Each number is 50 + 10 x the weight over the matrix's rms, rounded and kept within 0 to 99. Layers, rows and columns count from 0.

# layer 12 attention output (transposed), 192x192, rms 0.0544, rows 185-191, columns 96-191
59 09 57 44 52 53 63 36 80 72 43 61 63 56 39 61 41 38 50 45 41 33 47 56 39 52 36 88 23 49 57 32 50 42 59 43 70 38 41 40 63 47 56 31 50 26 61 61 54 56 45 56 32 54 42 49 33 52 68 49 36 52 42 67 49 60 45 48 45 61 51 45 48 62 70 76 52 55 48 33 52 40 53 63 70 66 64 22 48 51 22 49 32 48 52 57
37 53 57 58 53 57 45 57 27 40 51 45 63 52 54 34 53 64 51 50 44 51 54 48 35 37 40 44 42 37 48 63 76 51 41 63 62 50 49 42 42 54 44 38 34 44 50 53 76 62 56 46 57 53 25 53 39 40 42 55 50 85 53 39 26 64 62 44 44 50 74 48 53 50 47 55 49 51 51 58 56 52 60 72 38 26 26 77 73 54 69 54 53 52 81 71
49 67 51 19 73 48 46 68 60 58 58 44 50 56 56 72 48 24 40 72 36 52 36 49 79 34 36 36 44 65 64 48 40 40 17 40 34 23 57 63 48 44 65 53 59 57 42 50 38 28 47 42 42 51 36 50 49 53 48 64 65 83 53 64 39 39 54 52 46 45 30 44 15 54 50 77 66 55 47 61 57 35 62 34 47 71 45 44 57 50 51 37 25 53 28 48
50 16 16 46 26 72 62 48 49 62 56 66 52 32 49 80 53 56 44 40 45 34 32 44 50 48 57 48 12 55 24 40 73 50 53 64 49 43 44 33 69 49 30 45 69 59 76 34 60 61 32 47 56 44 35 43 27 55 54 40 46 21 61 56 41 74 25 34 46 52 57 29 47 50 50 69 67 49 54 53 50 48 77 65 64 61 50 46 47 62 58 51 55 57 50 38
42 62 38 29 50 51 29 43 39 38 44 44 59 61 58 28 53 24 48 34 49 45 44 58 81 52 71 39 55 92 33 59 60 66 53 40 64 56 42 37 32 83 62 50 41 56 52 40 39 27 68 51 43 66 46 40 54 55 61 41 52 64 54 51 40 35 45 45 44 37 57 41 51 48 28 53 41 42 67 44 53 56 35 70 40 43 48 35 46 59 51 51 32 68 54 50
28 44 38 67 40 64 44 19 43 37 57 30 61 48 46 44 56 43 45 46 50 52 54 36 41 87 49 41 55 50 40 60 41 62 57 52 54 68 86 61 38 46 42 59 59 43 51 55 49 88 43 49 55 37 41 58 54 48 40 33 49 36 47 41 39 58 61 59 52 36 28 45 60 56 50 50 48 51 61 40 67 44 47 38 59 19 36 55 52 42 58 61 58 60 44 51
66 66 41 60 50 57 48 49 32 50 56 38 53 53 72 28 50 37 61 36 47 46 55 63 63 37 66 47 73 66 46 47 71 64 51 67 51 89 43 42 42 69 60 52 49 36 49 19 38 46 54 65 45 58 64 36 46 54 53 58 41 35 70 51 44 31 41 62 59 43 37 65 43 44 46 61 28 42 64 50 63 56 50 53 48 36 64 41 15 33 57 59 71 65 11 50
# layer 12 attention value, 192x192, rms 0.0551, rows 186-191, columns 96-191
57 50 30 32 68 64 47 64 53 75 26 62 65 49 31 63 47 36 57 60 29 54 48 10 37 75 45 60 52 49 80 60 57 51 42 32 41 31 57 64 40 68 78 48 55 48 55 32 36 48 41 48 45 61 57 72 59 57 67 37 40 74 24 50 58 39 52 48 37 33 53 39 55 61 48 43 77 40 50 59 58 39 47 59 70 58 42 75 51 40 56 49 63 50 34 45
49 55 69 31 67 31 45 52 66 32 36 46 53 55 52 35 51 50 39 60 46 54 42 62 68 59 25 42 64 57 62 58 64 61 43 58 52 37 60 28 50 48 22 32 63 64 31 38 39 49 42 64 46 58 42 38 40 42 43 58 55 62 41 70 52 57 73 37 52 37 56 39 54 41 66 63 66 48 45 73 69 67 50 37 53 38 47 57 61 63 35 48 46 48 30 33
34 29 78 36 63 45 61 53 68 50 69 76 31 58 51 46 47 53 39 33 56 47 50 36 45 64 36 39 49 63 52 58 31 59 57 37 65 51 36 30 38 45 29 45 28 57 57 27 63 51 54 65 58 81 52 65 64 47 50 59 42 53 35 48 50 59 45 30 37 86 67 29 45 59 38 48 77 46 44 55 46 86 47 64 28 53 53 30 55 40 90 66 27 28 57 77
43 42 68 28 40 55 59 56 63 64 61 37 50 61 21 46 49 33 52 54 49 56 49 68 36 26 60 52 55 50 41 31 45 47 64 47 40 46 72 35 65 57 23 57 62 49 26 80 46 40 52 59 42 48 37 79 31 46 47 41 50 66 41 66 68 51 69 36 44 31 72 64 41 69 55 52 61 56 66 40 44 30 50 69 49 57 57 47 42 44 50 50 35 19 46 74
50 57 10 53 42 64 29 46 66 53 49 36 57 99 52 38 43 36 29 50 44 53 60 59 47 60 16 55 50 42 53 52 52 58 58 52 58 44 65 52 46 66 56 27 56 14 30 41 49 52 40 42 71 31 55 53 56 63 77 63 42 56 42 43 55 46 09 45 56 50 53 46 51 33 49 59 39 62 57 49 33 33 61 49 68 41 61 47 57 26 79 42 64 44 51 57
38 57 50 54 13 44 60 51 71 56 74 52 43 52 62 31 43 51 56 55 59 43 59 53 40 22 43 52 54 54 36 43 26 53 55 35 46 61 43 60 68 57 49 30 58 41 40 77 59 52 42 55 47 42 44 59 47 44 56 66 52 39 59 61 41 63 36 36 49 54 38 49 40 53 35 50 32 26 41 50 59 51 38 55 53 52 58 27 51 57 48 50 51 39 63 42
# layer 12 MLP up, 960x192, rms 0.0718, rows 0-10, columns 96-191
52 46 52 51 56 53 51 48 49 50 53 52 49 51 46 49 50 50 49 53 46 52 52 52 48 51 55 49 50 51 49 53 54 48 50 47 50 55 52 43 52 51 55 48 45 48 53 56 53 49 48 48 50 53 53 53 49 46 51 48 42 51 48 51 57 47 49 52 57 49 49 50 53 54 55 50 54 49 47 51 48 48 46 51 52 51 50 47 48 51 54 52 48 50 47 49
66 50 25 52 39 61 47 54 26 58 61 35 53 47 46 30 50 50 69 52 50 75 70 55 34 34 60 46 44 52 46 67 55 43 67 55 41 66 55 44 45 61 44 31 49 48 59 52 46 44 59 56 55 42 31 49 34 40 45 47 63 43 61 51 39 49 61 46 31 46 44 62 42 28 63 46 39 46 59 49 49 39 54 47 49 68 59 33 36 61 50 46 76 37 63 50
45 60 43 36 33 36 38 46 27 38 54 31 54 57 64 31 50 46 44 59 47 50 46 51 52 57 31 54 47 52 46 61 49 44 55 43 60 52 53 52 53 48 54 33 46 42 34 60 58 45 54 49 46 56 16 47 48 63 75 41 60 42 64 49 47 42 54 49 33 48 32 49 56 26 48 51 43 47 60 45 61 47 59 51 46 58 54 50 56 76 57 61 42 57 58 53
53 44 52 64 61 56 56 41 57 38 51 60 54 58 59 22 54 45 56 50 56 57 61 45 30 55 45 53 46 84 69 40 53 50 62 27 49 36 35 31 60 52 48 54 52 39 62 24 40 47 47 74 55 59 51 35 45 43 55 52 48 20 43 55 56 51 65 24 31 53 45 52 40 58 42 34 52 42 34 52 43 59 38 61 54 62 47 45 48 51 64 58 54 49 50 51
50 54 56 57 33 67 37 51 24 37 67 28 42 39 57 30 54 56 49 47 66 49 46 54 47 33 47 65 59 65 57 44 56 48 54 54 81 48 32 41 56 37 57 43 42 40 45 52 44 53 51 60 58 54 48 41 41 38 46 51 42 36 66 52 57 38 61 60 60 45 48 65 34 56 45 55 46 57 53 47 59 46 54 54 46 47 34 41 50 46 54 55 63 45 46 50
38 50 46 40 59 55 62 38 44 40 56 49 56 53 53 38 56 64 48 50 58 54 57 60 47 42 61 42 53 60 40 54 52 54 42 50 50 42 51 39 52 50 57 43 46 63 47 55 43 45 58 50 43 62 41 34 52 35 49 31 62 56 42 58 36 49 44 49 45 39 56 41 72 40 54 56 38 50 37 50 46 67 44 51 58 47 38 42 54 62 54 46 56 46 72 29
52 17 56 48 73 69 53 58 47 60 60 53 55 64 52 50 51 48 47 41 49 61 39 33 54 76 47 47 44 60 64 56 56 50 37 70 30 61 28 49 43 50 48 44 09 51 52 33 61 39 66 49 38 51 73 43 52 42 64 42 47 44 44 48 38 58 49 46 38 68 50 44 66 45 64 52 43 65 35 31 43 50 47 62 53 43 48 61 69 54 46 63 44 61 47 55
68 74 36 61 55 49 24 42 23 39 41 50 65 51 61 38 52 61 72 70 49 60 58 45 58 57 68 67 57 68 67 46 46 57 38 40 53 47 36 61 37 26 39 66 49 52 57 50 37 45 39 45 49 51 48 48 43 69 56 32 59 52 73 60 62 40 59 47 49 31 40 53 38 49 41 36 47 60 70 54 36 49 45 59 31 42 40 25 46 24 55 36 56 52 33 43
67 58 50 43 45 76 61 33 48 50 45 40 45 66 47 55 54 49 44 63 54 55 47 67 51 51 44 39 42 51 58 53 43 48 54 56 56 30 33 41 61 41 43 42 52 35 45 58 50 46 38 59 54 61 56 58 47 31 47 44 47 45 51 73 41 59 59 53 41 41 55 40 57 58 60 42 45 56 57 55 52 48 56 38 52 53 36 45 59 61 48 50 59 55 33 65
59 51 56 62 56 50 53 63 50 50 53 59 56 63 44 47 47 59 33 62 57 55 65 22 42 54 57 40 48 53 58 63 52 44 53 41 52 35 37 48 31 50 46 44 40 51 64 42 53 30 39 40 48 53 45 48 41 43 53 35 56 33 51 43 45 57 35 39 27 59 39 45 62 29 39 48 50 42 63 57 57 52 47 33 53 56 40 51 47 55 59 48 55 57 44 56
46 52 41 59 50 58 46 38 47 20 39 30 64 55 61 47 57 56 50 48 60 51 65 59 63 42 42 38 48 48 69 47 53 55 38 64 35 53 20 35 26 36 56 58 53 32 53 69 39 40 43 57 57 55 54 37 47 34 64 57 64 46 42 64 56 40 56 57 65 37 40 38 58 46 74 24 26 66 49 52 48 57 40 71 43 35 39 71 53 59 45 35 61 64 83 59
# layer 12 MLP down (transposed), 960x192, rms 0.0562, rows 0-9, columns 96-191
48 54 51 50 48 51 49 52 52 50 49 49 50 49 51 49 50 51 50 50 51 50 50 49 51 50 49 49 54 49 50 50 50 50 51 51 50 49 49 50 50 51 49 48 53 50 51 48 50 54 51 52 50 50 51 49 49 51 51 50 52 52 52 47 48 51 50 49 47 48 51 52 48 48 50 49 50 52 50 51 51 49 54 50 49 49 49 51 49 49 49 48 51 50 51 47
28 49 42 62 45 32 52 51 68 36 46 50 34 50 54 32 47 48 63 37 58 20 65 60 50 31 64 61 49 31 58 36 45 65 27 39 41 68 67 50 59 49 61 52 53 64 44 66 48 52 39 52 57 61 40 40 29 54 63 65 70 58 56 41 69 70 68 70 55 46 60 47 44 81 36 40 48 35 55 65 30 51 59 50 45 53 43 60 37 46 54 63 48 43 37 55
49 54 64 39 49 41 35 36 65 43 45 47 41 54 59 55 52 43 56 45 51 51 51 31 74 48 41 56 19 76 48 74 64 60 46 55 41 55 49 51 43 56 42 62 38 63 51 50 54 66 60 52 74 30 54 35 57 58 52 33 28 55 56 39 42 72 50 48 68 40 34 25 67 46 38 36 72 46 52 56 40 20 51 36 55 68 44 21 61 60 46 41 44 56 39 42
35 54 41 47 54 60 44 60 21 51 42 38 41 43 40 62 59 56 60 52 51 65 44 44 63 51 68 38 40 72 56 57 64 54 48 45 34 33 41 49 33 44 47 65 42 19 83 56 32 51 49 66 37 56 64 53 43 30 54 35 60 47 46 57 50 47 47 69 41 39 46 40 64 63 49 56 47 38 65 43 60 61 62 47 57 56 44 53 43 61 52 56 45 50 38 62
45 66 51 50 35 49 42 49 61 52 53 59 39 45 45 54 55 56 49 56 55 57 52 48 56 63 63 50 40 43 51 42 29 45 32 55 56 48 45 58 54 52 52 63 63 49 39 48 59 57 31 55 44 60 58 48 45 45 59 53 55 58 53 48 50 60 29 37 31 39 48 48 61 47 58 32 51 36 60 35 46 47 50 49 44 57 42 44 45 62 49 46 60 39 63 54
52 58 56 58 30 62 41 41 49 43 50 39 46 52 62 57 50 50 36 63 51 50 16 56 29 49 40 47 57 34 37 41 46 43 51 56 67 49 39 46 34 44 46 46 49 38 52 50 59 62 51 60 45 52 71 52 44 62 36 55 53 42 55 50 58 55 64 33 64 48 58 40 52 63 50 49 70 39 60 51 44 38 58 27 52 40 52 59 50 50 49 46 41 49 60 56
32 47 53 33 45 42 59 65 35 42 68 39 63 33 71 39 48 56 34 53 38 27 59 47 36 45 54 66 52 41 50 56 59 49 31 60 44 62 48 71 59 53 74 55 50 72 56 54 47 65 69 52 52 44 60 44 55 55 46 52 52 55 38 38 49 35 52 48 49 43 40 53 31 52 58 59 67 36 43 33 77 44 33 58 54 54 77 34 41 54 41 47 41 39 65 24
39 39 75 28 50 49 53 43 56 65 68 28 67 47 45 67 56 57 63 31 64 65 55 42 26 75 58 52 15 53 66 69 51 54 30 61 29 58 60 53 67 28 57 45 52 50 41 47 44 65 57 52 68 52 32 58 51 43 52 44 51 46 56 52 28 48 54 42 61 51 45 50 30 39 58 47 48 32 60 67 27 56 53 34 81 27 48 45 34 46 75 51 31 62 31 54
52 60 54 55 60 44 47 54 41 55 36 62 50 48 42 42 47 52 68 70 44 38 27 39 56 60 61 40 25 62 54 55 53 46 37 41 55 44 37 40 40 50 57 59 47 47 61 40 36 54 48 54 35 45 44 44 75 61 45 54 51 53 46 46 48 61 44 41 53 47 59 51 57 50 62 55 61 50 47 50 48 52 47 44 64 40 43 66 49 48 50 54 51 54 60 54
44 45 58 49 48 43 43 46 52 53 43 52 46 54 57 55 49 47 56 39 45 36 44 52 56 56 51 48 44 45 66 40 52 42 48 52 49 46 52 42 41 48 39 54 53 27 50 47 55 50 53 57 46 44 56 52 33 54 57 57 51 24 50 43 67 36 51 71 58 65 44 39 44 46 47 45 32 52 58 30 52 47 63 79 50 64 60 42 57 58 49 49 48 54 62 46